config = dict(
    n_layer=14,
    qk_norm=False,
    attn_scale=0.125,
    parallel_block=False,
    init_std_up=0.0586,
    lr=0.00359,
    beta1=0.9,
    warmup_steps=200,
    schedule='wsd',
    decay_fraction=1.0,
    decay_shape='cos',
    final_lr_fraction=0.1,
    seq_len=512,
    doc_mask=True,
    steps=9949,
)
Each number is 128 + 24 x the weight over its row's rms, rounded and kept within 0 to 255. Layers, rows and columns count from 0. The size above them is the row's rms in percent of the matrix's.

# layer 8 MLP down (transposed), 704x256, rms 0.0586, rows 614-648, columns 0-63
size [ 97  99 107  94  97 104  96  99 100 104  93  98  99  99 110  97 102 100 105 102 104 104 107 104 106  93 103 105  99 105 105 101 105  97  92]
[[ 86 134 138 152 109 132  96 101  95 127 150 136 147 137 112  99 102 155 148  96 120 101 119 121 208 127 174 125 115 144 131 102 139  89 112 126  82 141 150 120 150 125  95 141 166 121 136 148 129 129 141 117 100 145  91  92 136 116 162 119  79 156 117 142]
 [121 151 164 141 100 139 119 103 143 141 134 117 121 119  96  85 141 172 118 138 148 125 108 121 149 145  93 131 152 131 129 125 169 129 119  74 128 139 138 168 124 111 127 146 143 121 149 147 153 123 124 165 139  80  83  96 107 116  99 157 144 167 138  92]
 [104  80 105 133  70 127 128 128 124  99 131 114 117  87 148 136 153  80 139 128 110 138 147 117 134 111 160 101  95 147 122 125  92 114 118 125 155 137 124 148  95 106 128 112 127 131 147 158 167 151 124 126 142 120 131 166 135 127 134 121 145 110 107 154]
 [125 153  88 116 115 187 164 148 109 143 104 120  89 105 107 136 126 141 133 116  96 150 102 102 152 130 168 199 130  99 125 177  78 126 160 121 157 111 127 146 144 151 132 119 134 138  95 133 156 134  93 133 137 135  86 115 113 148  85 151 120 145 109 119]
 [160 137  62 126  94 111 136 125 130 136 165 155 107 120 152 142 151 164 132 161 117 122 130 113 100 106 126 125 100 136 148 126 154 122 132 101 104 118 134 141 163 112 121 139 133 103 174 135 113  88 138 150 115 118 107 127  91 142 145  71 115 106 158 174]
 [117 123 114 163 121 143 126 110 115 128 170 172  93 120 154 131 131 173 139 137 156 143 121 106 157 141 139 154 112 153 119  91 119 140  82 118 133 182 115 145 105 130 130 137 143 107 115 127 127  94 142 124 117 142 146 132 126 128 101 126 134 135 144 144]
 [117 123 161  95 100 153 151 101  97 171  90 119 141 109 113 130 124 135 103 154 137 131 104 102 122 166 131 116 138 100 113 131 140 171 122 132 118 133  97  70 148 160 125 125 123 114 128 110 156 116  87 137 103 158 104 106  96 145 100 150 132 153 134 122]
 [ 98 131 129 116 124 143  94 120 126 144 155 130 122 143 143 146 142 165 137 111 105 118 178 136 145 129 108 133 151 146 157 125 151 132 126 123 126 150 102 105  79 120 115 112  94  83 109 139 105  96 138  99 161 167 108 117 133 152 136 110 141 131 111 141]
 [118 133 145 184 103 163 158 113 160 120 123 142 141 178 151 125 171 132 117 141 118 131 165 120  93  99 125 112 103 118 131 143 106 107 115 103 143 106 137 149 160 139 117 137 149 141 113 157 140 133 101 158 116 145 111 127 130 103 162  80 107  99 110 127]
 [157 122 129 155 150  97 141 140 153 154  99 104  93  92 136 131 169 142 131 153 103 166 137 114  76  48 118  97 168 113 108 150 107 113 113 147 108  98  99 129 163 105 107  82 177 162 130 141 137 138 114  88 111 104 123  96  97 106  98 160 171 121 161  99]
 [ 95 108 141 113 141  79 132 112 120 122 140 112 118 113 113 147 109 103 171 139 114 138 154 103 105 145 108 129 100 116 174  80 131 101 138 125 138  83 111  97 132 119 101 129 105 135 119 125 157 134 140 168  92 152 120 175 175 118  92 110 126 115 117 138]
 [136 120 166 133  84 117 150  84  85 148 121 154 154 171 125 117 143 144 121 115 117 147 123  82  79 108 133 117 124 119 120 127 158 133 145 142 105  74  89 159 123  77 121 138  88 137 131 139 126 124 116 111 120 119 118 181 128  91 118 104 115  95 109 138]
 [131 121 139 146 124 126 147 173 129 130 155 132 108 119 134 133  93 119 136  97 122 113 141 131 128 130 136 130  96 128 111 129 118  97 124 161 140 147  98 118 132 132 125 102 107 139 143 138 116 138 116 130 113  89 160 113 135 153 108 139 131  76 135 165]
 [168  90 156  98 170  82  91 153  91 122 100 119 113 139 147 108 150 111 127 155 118  96 129 149 110 126 116 115 132 131 103 120 155 120 158 143 120 143 159 122 101  94 126 111 174 124 141 141 150 114 137 104 134 126 141 123 172 111 108 126  91 167 147 168]
 [114 178 153 105 104 105 144 114 137 139 116 126 130 131 127 139 118 170  95  97 137 122 165 123 125 109 130 153 126 143 138 139 127  79  96 147 146 128  90 115 138  98 147 142 120 114 146 155 114 123 130 146 146 134  99 116 114 120  94  60 117 133  96 105]
 [106 131  97 104 117 128 146 129 138 161 144 144 118 120  96 161 153 162 145 105 130 113 126 179 160  91 150 146 147 152 140 104  99 153 150 128 155 111 123 168 128 145 158  72 107 121 122 155  79 149 156 103 121 148 124 125  86  95 130 101 123 127  75 138]
 [ 87 139 152 125 116 151 106 119 104 120 147 156 155  91 132 164 151 147 115 161 104 122 123 113 141  51 165 118 132  84 166 170 140 116 114 156 115 106 101 167  77  97 143 125 115 135  99 140 159  96 144 137 113 134 162 170 108  92 113 123 100 145 151 125]
 [154 122 140 100 136 133 156 119  98 108  75 115 148 109 108  85 125 141 110 138 106  87 132 145 114  96 106 100 167 129 139 159 139 111 125 137 111 152 111 144 112 124 160 124  90  95 143  95  86 135 160 111 132 134 117 153 158 138 133 182 153 137  88  96]
 [136 153 133 136 142 102 100 143 135 170 160 136  84 126 182  91 137 131 121 146 111 132  98 145 121 139 135 181 145 102  97 129 169 172 105 126 121 146 129 127 137 139 158 153 131 144 140 143 102 120 139 146 164 151 114 125 185 119 155 107  79 146 108 111]
 [176  77 124 160 109  99 127 138  95 124 133 130 148  91 125  88 130 167 112 129  78 123  79 166 109 164 131 189 145 127 162 175 153 115 151 138 129 128  95 118 115 139 141 118 167 117 100 133 129 155 153 134 155 117  95 129 144  99 141  93 139 142 143 179]
 [104  84 102  94 146 174 127 117 128 163 105 101 136  94  95 111 156 130 160 114 125 104 116 132 139  72 152 120  87 101 133 112  98 102 192 128 139 140 157 134  99 160 125 103 132 127  92 121  91 131 154 128 174 135 137  68 113 179 134 129 112 107 118 150]
 [ 89 164 114 124 134  90 147 128 116 120 109 143 132 143 143 144  86 142 145 113  74  96 129 113 135 144  98 102 149 149 146 122 141 150 127 112 117 101 162 157 172 114 120 118 147  61  63 168 136 128 129 131 115 124 106 136  95 115 105 113 106  91 110 124]
 [129 141 104 142 124 136 154 145 148 107  95 178 140  89 108 138 122  96 152 132 120 158 151 155 141 163 159  93 153 168 153 106 125 150 132 162 137 106 141 143 140 113 139 125 110 139  82 114 155 120 102 140 154 113 119 148 102  95 128 107  91 114 107 181]
 [124 126 127 130 101 135 158 123 100 120 112 162 121 138 108 146 114 136 108 115 101 143 151 123 123 133 151 106 124 136 125 127  90 152 140 142 128  93  85 127 124 140 131 110 126 170  81 124  94 121 174 120 100 147 131 117 135  98 128 136 116 128 126 117]
 [109 138 155  83 121 121  83 139 118 131 142 135 151 103 132 111 131 111  81 126 166 134 156 165 120 117 159 149 131 122 121  85 121 129 164 153  94 118 141 131 113 157 170 118 126 122 118 156 140  75 120 121 152 125 102 171 118 146 109 111 123 158 162 102]
 [179 135 133 145 166 165  54 131 124 142 121 140 102 133 125 116 128  97 114 121 129 111 109 125 156 169 128 109 115 129 165 135 146 159 177 154 154 168  97 137 157 131 114 130 125 112 129 119 175 171 151 106 130 130 121 124 157 138 176 151 127 158 172 143]
 [ 98 116  74 133 144  95 134 129 164 105 134  91 142 112 116 139 109 149  84 144 135 131 149 128 128 134 128 139 106 117 154 147 109 124 186 127 106 147 129 100 118 139 143 162 136 117 137  94 101 147 147 158 157 157 157 154 110  93 109 130 124 149  75 149]
 [125 124 128 107  72 137 158 114 111 103 107 149 149  86 119 127 132 134 175 124 125 161  84 108 159 140 139 111 119 107 104  93 151 144 166  99 153 162 134 103 144 145 130 152 158 109 137 152 111 131 117 118 106 124 119 178 141 102 122  78 146 148 147 119]
 [166 140 108 133  87 141 134 187 122 167 134 131 123  98 102  82 135 120 123 144 102 128  73 141 106 110  69 169 118  96 144 157  85 108 122 121 128 136 159 111 104 127 166 109 143 115 136  80 105 149  50 138 118 102 108 134 135 173 137  85 159 126 145 113]
 [114  93 150 165 121 123 136 103 136 135 164 124 109 116 120 151 135 146 150 118 140 120  99 107 141 144 116 145 116 138 130 157 117 106 131  85  81 135 137 128 180 142  82 143 139 134 142  67 122 175 149 114 142  91 111 139 184  97 111 117 145 165 157 162]
 [115 144 142 104 114 140 158 147 107 144 108 111 128 164 157  86 133 172 149 112 153 110 140 133 167  82  99 145 164 155 113 136 116  80  81 105  95 120 161 136  90 138  90 151 121 179 153 129  87 105  88 131 121  75 105 123 119 116 115 158 143 102 123 144]
 [102 149 129 103  90 152 113 154 119  96 121 117 144 131 147 145 114 160 119 130 114 105 114 102 138 117  95 171 111 142 122 139 155 136 129 131 137  96 131 152  85 115 164 141 137 136 148 115 130 145 147 139 121 128 165 166  83 133 128 128 113 171 138 122]
 [167 135  96 116 142 126 199 147 144 126  77  75 138 158  74 121 121  54 143 151 113 106 165 148 145 153 144 141  79 143 147 138 105 105 141 134 141 139 149  99 137 109 150 138 118 130 139  98  94 151 156 128  97 134 121  79 116 150 148 119 137 150 134 142]
 [114 133 114 132 168 124 164 125 154 128 128 156  91  87  70 137 154 150  95 117 147 122 158 113 140 147 147  99 132 155 117 120 140 117 135 138 101 147 129 139 136 105 165 135 144 139 101 116 134 105 147 139 129 118  82 101 118 172 117 149 161 122  87 103]
 [113 125  91 112 147 148 141 134 157 108  96 136 150 134 132 199 140 151 159 141 100 112 164 169 136 152 108 162 145 132 133 150 105 150 124 135 129 162 120 106 127 142 116 185 129 137 121 141  90  99 112 126 100 123 113 157 130 134  90 110 140 113 157 130]]
# layer 8 MLP gate, 704x256, rms 0.0585, rows 615-649, columns 0-63
size [ 95  98  99  96 107 100  97 106 101  92 101  96  98 106 103 100  99 111 101 104  98 104  98 104  89 109  98 104 104  94 102 100  96  99 102]
[[129 108  65  94 154 108  81 144 128 111 158 182 102 139 125  83 134 117 140  90 114 176 140 123 144  82 113 134 102 125 110 118 158 126 129 169  79 144 132 113  91 137 133 106 103 136 110 132 122 115 116  61 122 173 129 155 127 119 131  96 165 113 135 156]
 [161 113 155 123 118 100 138 127 159 103 141 107 137 134 113 127 115 171 114 155 115 123 156 185 130 103 127 129 131 112 133 123 152 141  95 108 141 151 108 130 125 130 113 104 126 122 115 134 140 108 131 111 137 201 134 129 131 128 155 170 149 136 131 111]
 [142  91 154 122  98 110  74 104 153 145 150 136 133 165 141 128 128 147 108 130 137  87 156 152  95 137 104 104 164 126 109 123 130 137 137 110 142 151 116  96 103 112 113 175 138  98 161 112  83 123 180 130 133 132 153 158 110 139 116 134  98 121 126 132]
 [112 152  60 136 111 119 129 154 122 155 118 138 127 126 146 115 133  95 125 154  82 111 115 182 111 102 124 111 122 155 133 147 139  85 111 111 162  94 163 152 178 118  81 130 136 120 140 127 147  86 137 151 128 149 120 136  91 141 137  82 141 129 119 129]
 [159 141 121 157 103 142 132 118 151 153 107  98 134 160 123 114 146 130 140 153 108 101  85 167 188  91 151 158 138 149  74 163 153 127  86 140 133 146 120 165  93 184 149 119 141 115 120 125 142 148 127 155 148 108 150 144  63 151 140 137 140 144 140 147]
 [127 151  90 133  88 131 142 134 140 111 108 122 113 140 134  99 148 125  98 152 125 139 115 102 122 171 159 131 140 156 127 154 174 121 153  96  96 130 121 132 123 137 120 118 127 123 146 121 141 139 141 147 120 142 119  91 173 118 146 131 115 110 145 124]
 [129 133 149 119 130 110 107  79 131 183 113 105 152 158  73 118 119 113 151 135 163 134 123 142 124 128 155 123 104 148  91 145 106 122 105 127 125 154 138 176 141 166 137 176 156 123 122 147 115 132 149 150 124 108 152 130 125  84 126 124 108 120 126 130]
 [115 137 139  73  89 133 147 156 133 151 128 146 102 136 136 127 122 180 142 109 117 113 135 107 187  80 140 103 114 141  84 113 152 101 117 132 133 158 130 101 103 150 119 120 168 156 119  97 158 146 174 121 101 115 162  98 143 169 127 139 146 105 157 140]
 [104 128 134 133  77 112 172 118 133 167 144 120 154 162 114 149 138 124 156 143 108 194 123 118 110  65 141 178 143 111 112 131 116 107 110 133 127 123 141 149 128 131 177 135 149 102 132 141 173 153 161 101  98 136 131 170  91 109 138 117  92 178 133 132]
 [124  95  95 125 115 121 127 123 114 123 114 132 107 150 108 127 137 122 120 140 104 169 114 127 141 120 170 121 105 136 121 103 164 135 131  97  83 104 169 132 162 163  93  87 122 181 109 111 139 154 103 116 123 104 121 132 145 147 123 147 121 152 104 133]
 [121 112 133 167 124 105 120 128 155 134 160 155 149 132  89 151 113 117 138 103 111 117 107 136 147  97 138 150 156 132  80 114 118 127 134 128 108 170 142 131 106 127 138  90 170 114 126  81 146 146 188 180 153 123 145 130 142 168 147 116 145 137 135 116]
 [137 126 103 100 154  82 129 127 148 155 129 112 153 120 139 129 140 143 143 145 152 141 156 132 141 104 137 136 147 106  87 127 130 115  99  82 118  70 128 114 154 131 166 103 143 127 153 115 110  77 120 132 101 134 155 120 125 104 127  85 141 139 122 121]
 [107 133  84  91 143 142  61 111 148 161 160 120  89 127 128 105 102 129 108 105 124 133 149 137 142 103 130 129 131 203 108 132 181 104 112 127  96 160 122 114 139 100 104 135 100 136 128 110 140  78 109 108 111 107 152 121 120 139 120 110 101 153 115  88]
 [139 132 134  74 100 108 116 144 140 153 107  87 140 115 135  96 160 136 105 130 152 117 168 136 114  71 115 172 168 138 114 154 142 122  95 136  94 117 153 157 148 113 122  92 119 135 127 136 114 139 180 125 120 137 115 181  88 121 174 127  93 168 127 105]
 [143 160 150  83 130 143 131 128 128 169 130  88 133 106 132 161 123 128 114 148 143 122 140 123 146  88  77 139 104 137 106 143 104 121 122 109 143 118 202 139 123 152 119 106 124 128 153 112 136 116 157 119  98  96 175 151 118 107 123 184 136  92 174 118]
 [ 75 146 118 118 147 145 130 108 128 133 142 103 127 133 121 167 146 140 139 131 167 124 128 118 115 109 137  90 129 140 163 121 144 107 143 155 142 129 154 146 137 168 165 114 153 182 110 141  89  79 110  98 117 172 138 153 165  98 135  86 138 120 120 115]
 [ 85 112 134  95 106 145 164  83 141 156 141 140 128 135 152 141 108 129 137 116 132 159 162 104 162 120 125 131 122 138  70 103 176 129 107 152 134 142 137 129 148 111 131 113 159 153 124 157 137 132 135 139 157 151 109 161 109 155 101 127 142 203 144 129]
 [126 133 123 153 136 108 124  94 121 126 169 126 125 150 152 114 134 161 149 147 113 125 127 115 155  89 164 150 127 179  81 143 140 135 131  55 116 154 176 165 132 131 118 134 108 141 126 164 141 111 137  95 136 150 124 149 117 131 155 119 102 144 148 169]
 [ 98 167 122 148 136 149 100 130 164 171 124 135 120 122 140 117 146  68 151 112 107 141 132  98 124  96 143  85 110 138  95 115 134 173 115 126 155 123  97 171 195 136 153 160 111 151 130 178  94 137 127 150  95 126 111 106 143 133 133 107 120 144 106  66]
 [ 97 130  88 138 118 137 131 175 124 116 134  96 104 111 103  54 156 151 139 147 105 145 166 128 147  90 124 168 131 145 115 118 155 103  88 121 148 200 142 141 112 148 135 110 131 150 105 134 113 111 160  94 135 124 156 139  81 173 146 154 122  79 130 122]
 [112 167 142 117 138 105 134 110 182 138 129 154 142 127 152 114 137 181 172 109 118 128 135  71 125 148 138 161 134 130 165  99 171 115 149  84  80  89 119 152 158 142 103  97 177  78  99 113 134 101 124 129 111 104  93 182 128 145 144 146 161 107 109  89]
 [142 117 179 127 135 106 145 148 148 146 109 113 171 168 124 145 148 131 179 173 128 124 125 152 136 125 153 118 132 156 113 127 108 115  85 153 148 135 172 152 138 139 120 124  93 120  84 123  79 106 150 159 149 129 115 114 109 128 135 142 139 151 125 140]
 [156 136 149 163  96 146  93 140 182 133 135  96 144 121 105 101 144 118 163  71 140 133 126 117 178  72 123 124 109 147 102 148 177 122 137  73 118 142 156 177 119 124 114 133 112 124 202 128 158 183 110 102  98 129 113 138  96 115  99 125 105 116 150 159]
 [143  93 152 121 118 135 120 146 151 153  98 145 178 131 142  96 165 170 112 125 121  92 136 114 118 120 168 122 124 140  96 118 130  89 124 124  91 135 148  91 159 156 127 132 105 125 139 134 152 123  83 116 141 140 109 165 110 165 132  82 106 115 124 132]
 [149 189 151 109 149 119 128  95 135 120 142 169 138 156 102 127 123 142 147 124 142  74 120 140 143 119 129 103 103 119 119 101 161 149 130  96 107 102 138 101 103 114 124 131 151  92 136 129 100 152 107 166 127 161 122 146 125  90 105 143 138  90 118 130]
 [119 119 140  87 109 176 118 137 131 125 140 127 121  86 148 121 157 105 170 101 161 170 147 103 150 137 147 121 133 133 135 128 109 127 140  91 173 133 124 129 145 125 160 126 117 134 139  95 109 117 113  89 111 127  98 134 116 144 114 129 110 115 151 103]
 [166  93 105 119 111 123 134  64 122  94  96 123 138  81 115 126 144 111 151 136 113 154 144 115 143 152 189 138 118 134 118 120 143 150 105  86 148 114 146 119 110 139 148 129 145  93 141 154 141 118 156 104 132 118 159 151 135 136 112 119 159 148 164 106]
 [139 189 125  99  95 124 120 151 157 120 105  78 127  98 134 119 148 112 125  74 122 130  89 132 123 151 116 140 132 123 113 197 130 158 105 107 161 107 158  79 140 137 124 103 111 149 125 115 139 122 149 115  80 171 131 136 110 131 190 101 177 137 113 118]
 [109  95  84 126 147 109 155 153 100 147 116 136 152 168 162 148 128 115  80 110 121 129 136 161 110 108 111 103 132  97 107  67 140 115  98 132 154 151 107  88  85 162 151  99 153  93  90 124 112 135 156 145  94 137 119 141 130 134 105 148 120 120 121  91]
 [131 118 117  60 129 163  97 131 128 166 163 120 135 159 121  91 169 148 142 141  91 119 127 148 163  87 166 116 151 128  88  75 131  75 171 129  95 106 122 101 102 136 180 135  91 169 141 146  96 111 142 171 160 104 105 105 122 140 155 133 126 111 124 146]
 [115 153  84 131 100 130 116 119 152 130  64 109 104 123 170  80 143 135 106 115 119 102 150 127 139 154 110 137  70 147 168 117 162 110 103 136 116 152 115 137 104  88 145 138  94 113  81 164 144 128 168 142 130 174  83 128 135 117 149 165 147 124 121 144]
 [157 104 129 130 138 167 153 117 185  69 156 116 124 128  98 151 151 118 102 152 128 135 119 138 112 125 147 108 145 142 189 129 103 135 168 164 136 160 158 164 109 115 153 171 168 129 124 140 151 138 146 129  69 108 148 159 125 152 136 118 112 105 134 151]
 [ 93 122 158  97 142 146 109 125 144 132 165 104 151 113 147 135 155 114 149 142 111 139 124 134 119 135 130 127 129 127 134 157 130 156  84 104 127 106 179 145 150 163 113 113 114 105 172 146 109 158 118 152 102 122 147 144 106 108 150 125 105 149 114 108]
 [ 71 174 118 126 140 120 123 129 151 124 115 123 121 134 119 100 105 122 127 115 137 128 118 107  96 182 121 108 136 101 120 127 127 107 127 155 133 104 132 158 107 133  97  91 132 178 165 163 155 130 131 140 135 106 139 145 100 140 153 110 120 147 185 109]
 [101 141 153 105 128 121 166 100 140 122 154 157 159 144 105 134 126 148 147 121 131 195 107 158 106 118 133  91 131 128 160 123 107 155 118 190 148 133 134 131 136 145  95  77 121 137 139 141 109 149 107 118 135 107 132 146 132 157 141  97 149 125  95 139]]
# layer 8 MLP up, 704x256, rms 0.0587, rows 615-649, columns 0-63
size [ 99 106 100 100 107 101  96  98 106  96  97 100 102 107  97  99 104 106 105 104 105 104 103 108  93 105 110  97 104 104  97  98 102  93 103]
[[125 117 137 130 139 133 130 150 162 101 136 132 108  99 176 144 112 120 160 113 159 104  77 113 123 120 123 168 119  90  89 117  89 176 150 104 136 101 104 102 148  88 124 132 136  87 182  96 107 160 139 133  93 148 141 120 162 139 116 119  86 122 134 151]
 [ 86 149 157 133  76  91 168 117 118  60 141 146 128  72 124 118 137 131 155 118 117 147  89 110 144 146 133 131 117  92 159 119 158 164  75 125 125 151 116 139 140 131  97 107 144 120 160 137 163 187  75 128 138 144 151 152 152 117  87 140 165 107 119 111]
 [116 107 140 147 115 107 104 153 169 119 154 129 170 149 152 111 143 135 126  96 133 124 104 132  82 145 100 130 146  92 184  97 137 142 133 135 105 109 143 152 134 171  90 140 144  98 166  86 145 110 134 158 141 122  92 130  97 126 168 128 126  98  91 113]
 [131  81 147 141 110 113 178 131 129  91  93 141 118 112  96 101 131 139 158 102 143 162 140 113 132 105 130  88 143 130 100 150 110 165 133 112 164 117 117 116 161 114 160 139 143 100 131  96 101 113 139 137 128 126 121 109  75 125 113 142  88 124 121 120]
 [117 126 131  97 125 125 114 147  92 117 140 107 155 110 112 134 178 140 163 106 107 133 168  87 123 146 119 111 180 114  83 168 139 129 109 122 164 146 145 115 123 151 137 102 115 161 103  91 124  88 121 162 108 145 143 122 113 143 136 139 141 120 148 160]
 [136 129 126 144 111 141 112  90 145 115 157 126  74 166  92 147 125 106 164 106 133 144 128  72 107 114 152 141 142 166 104 110 157 101 179  93 155 124 109 169 170 106 129 119 116 149 116  94 125 136 121 151 111 121 105  82 135 164 155 108 108 118 125 104]
 [136 152 119 113 131 151 145 176 100 152 123 147 147 113 118  94 121 131 125 150 155 126 122 108 105 129  99 112 157  85 123 117 107 161 146 142 180  95 138 152 133 155  96 158 148 169 151 101 149 148 124 142  99 155 161 142 141 154 140 168 143  71 154 122]
 [106 121 149 103 148 138  80 126 128 105 182 122 143 109 158 123 131 132 124 101 139 117 156 132 153 131 102 134 146 132 182 144 154 126 107 141 105 106  95 133  99 104 112 113 127 154 145 136  96 129 181  84 112 101 127  86 149 111 101 114 145 147 140 144]
 [140  85 106 130 143 149 125 136 111 131 154 150 131  68 114  94 139 151 120  81 103 137 109 106 161 138 116 111 114 109 142  64 132 121 133 132 111  83 135 122  95 162  90 106 115 126 115 150 136 122 142 122 158 190 115  86 139 124  74 101 132 151 145  66]
 [ 92 157 140 148 124 160  76 137 150 146 130  86 102  88 152 124 130 154 142 159 121 135 134 144 140 105 126 148 123 113 129 139 167 142 110 156 145 102 136 127 119 140 158 119 124 117 148 126  81 111 120 107 138 110 122 106 112 116 129 176 102 117 109 103]
 [114 107 128 110 137 159 141 126 163 115  90  97 136 130 166 151 103 120 180 149 145 110 127 128 156 165 133 130 109 147 136 117 107 181 121 128 135 109 100 123 127 157 104 142 132 170 124 105 142 136 109  92 107 101 118 122 112 123 152 111 140 144 117 138]
 [134 160 108 106 162  88 128 144  90 131 139  90 123 142  90 119  92  94  99 129 121 130 143  84 129 134  99 118 143 107 127 109 157 109 131 143 104 108 118 117 131 136 135 143 118 148 181 158 153 120  70 101  98  97  78 153 125 111 137  76 136 109 154 149]
 [ 95 185 122 144 124 132 146 125 140 160 123 119 130 103 149 130 135 159 162 137 138 134 174  74 146 125 130 155 125 135 128 115  97 113 114  88 115 131 117 164 154 127 136 119 139 138 119 143  87 120 125 146 114 136 143 126 108 134 136 124 112 126 113 131]
 [140 145 115 162 129 136 113 143 122 141 118 108  87 116  97 139 119 141 158 115 113 138 111 117  79 121 133 135 116 140 139 142 132 121 118 137 145 119 131  71 138 158 102  89  97 117 154 110 129 130  90 134 131  78 124 119 150 122 124 126 191 101 153 160]
 [ 96 142 136 136 141 101 111 111 120 117  88  91 145 164 126 156 102 121 135 122 161 145 150 109 138 161 169 107 111  99 135 114 146  69 143 147 104 122 122  90 151 135  92 150 149 174  66 165 144 103 137 146  75 116 124 137 170 118 129 141 131 157 174 117]
 [117 112 186 106 140 146 146 120 103 111 169 119 122 150  98  89 110 117 123 119  90 136 134 142 167 144 151 127 147  74 131 151  86 199 126  80 156 132  80 117 146  98 123 114 136 150 144 153 167 136 136 153 119 125 138 132 111 133 150 143 164 114 134 139]
 [ 87 136 134  92 145 139 132 102 112 119 135 146 109 126 130 122 142 132 131 128  99 132 135  93 130 135 135 123 144 121 203 148  86 149 112 127 201 128  87 106 121 106  95 139 159 169 129 128  90 123 149 135 123 186 176 135 136 155 125 153 140 134  97 114]
 [157  87 150 140 127 125 106 137 100 176 131 134 153 113  77 137 120 123 109 174 147 138 141 123  83 169 136 107 145 117 103 162 104 145 130 107 142 130  93  99  87 125 145 159 125 151 125 112 102 119 116  67  85 149  87 127 117 130 119 143 132  87 130 128]
 [120 129 114 123 107 144 118 146 119 117 118 117 114 137 127 177 113 103 145 131 156 130 171 111 138 107  69  91 124 141  98 137 124 118 125 120 128 140 159  75 162 117 134 166 122 154 155 131 120 118 142 131 118 138 150 134 117 143 144 135 124 128 134 131]
 [139  91 124 153 128 115 113 129 149 125  88  96 137 152  81 134 116 116 116  87  96 154 112 150 106 158 105 120 143 135 111 113  94 103 166 136  85  99 131 158 115 156 123 146 152  97  86 107 154 156 189 123 142 112  88 120 114  91 136 111 129 132 158 141]
 [140 117 119 115  99 160 130 151 120 168 133 140 125 105 113 134 141 144 153 170 101 134 168 158 151 127 138 146 150 141 129 155 167 108 111 137 121 130 118 149 146 108 124 156  88 106 104 158 115 127 144  83 118 152  90  87 113 115 106 113 147 131 135 109]
 [138 132 133 131 121 122 148 127 176 118 158  94 160 184 124 145 188 132 136 114 107 140 126 144 133 109 134 148 100  73 125  72 131 135 120 124 101 116 125 138 132  99 127 104 131 136 112 113  96 114  95 138 178 121 151 121 138 138 120 144 126 118 114 142]
 [127 126 104 138 109 138 137 143 120 145 130  52 108 120 126 149 150 127 111 103 143 119 117 127 111 144 115 124 157 113 102 159 157 151 142 147 166 123 137 135 117 133 111 152 108 134 132 157 110 167 130 101 124 153 155 131 142  93 129  81 175 167 156 136]
 [169 158  79  94 168 134 158 122 115 135 128 129 106 144 106 124 163 139 123 150 101 138 161 180 123 104 110  95  64 169 165 105 163 110 181 126  99 141 127 141  99  87 151 158 105 122  84 116 118 140 136 141  78 121 117 111 157 157  94  78 122 123  81 138]
 [126  94 153 124 124  79 160 115 124 111 138 140 143  87 147 155 109 135 123  71 102 113 112 108  93 109  95 135 109 109 116 173 163 122 116 118 125 125 141 125 117 121 169 165  69 100 152 170 104  96 143 202 125 151 141 148 119 110 107 118 120 131 119 140]
 [109 151 153 118 146 143 114 112 117 188 100 121  92 130 130  96  94 113 146 135 138 129 131 124 109 141 151 145 124 149 159 115  98 168 120  88 130  95 105 108 120 146 132 148  99 111 133 181 176 122 146 102 108 141 121 130 145 106  84  96 125 126 155 152]
 [ 96 137 124  90  87 155 127 148 141 153 112 123 106  98 140 119 161 143  97 103  85 134  99 118  93 122 139 132 126 110 148 153 129 114 135 156 115 158  94 177 165 132 128 132 118 139  86 131  92 122 106 119 108 111 111  79  83 162 134 147 125 132 108 113]
 [127  82 132 132 169 100 132  89 124 102  97 152 131 177 126 158 142 115 104 130 164 153 105 164 176 131 173  85 154 106 157 121  99 125 164 201 117 136 152 161 153 160 105 116 104 130 140 137 117 113 136  90 163 149 135 152 113 135 114 127 109 145 103 148]
 [102 110 138 115 128 174 133 120 137 101  98 129 113 132 119 127  98 113 142 135 149 112 163  78 116 152 115  94 106 143 153 180  87 139 134  85 133 108 143 125 100 101  93 153 126  96 143 122 150 117 113 136  70 117 113 127 115 125 114  92 118 164 142 104]
 [117  94 177 126 135 118 180 163 162  79  77  88 142 149 139 123 107 131 126 143 146 125 120 156 111 132 141 162 115 133 138 166 173 162  91 104 128 153 130 121 126 148 115 111 159 139 120 100 152 146  92 128  81 104 143 118  80 114 121 141 166 123 131 119]
 [137 126 113 135 161 125 106 105 132 132 119  79 134 133 112 118 136  97  96 162 104 152 133 180 163 115 165 124 104 120 145  93  94 140 156 137 157 196  91  71  99 115 144 105 115 173 143 102 132  81 111 155 147 149 132  80 123 107 107 143 127 107 136 109]
 [ 85  97 169  85 128 169 103 139 132 126 179 131 125  94 160 137 162 131 109 108 130 131 125 118  97 108 117 147 143 154 128 140 163 163 115 126 144 141  95 129 120 102 115 156 101 112 146 164 152  72 117 113 126 115 134 149 151 121 116 154 132 152 133 159]
 [132 159 134 128 160 137  80 138 118 107 153 118 118 130 120 106 155 107 107 108 178 123 133 139  98 140  91 124 151 115 130 154 134 154 137 164 129 110 167 143 126 184 116 138 103 104 141 159 158 133 116 146 139 130 162 126 114 126 164  88 121 169  96 157]
 [128  89 118 161 113  94 140 142 128 147 176 110 149 110 145  95 119 105  85 103 130 165  88  95 124  99  91 104 133 126  90 140 135 114 148 103 142 103 153 143 140 168 141  51 140 124 149 118 129 151 125 107 159 146 148 122 123 114 115 115 138 157 116 108]
 [160 126 106 150 114 157 153 130 144  95 103  49 110 136 106 112 169 138 143  58 158 176 146 125 125 154 140 144 136 146 123  94  94 158 159 123 160 132 164 123 123 103 127 132 144 114 147 146 116 123 117 115  96 150 161 110 142 141 131 154  87 126 142 127]]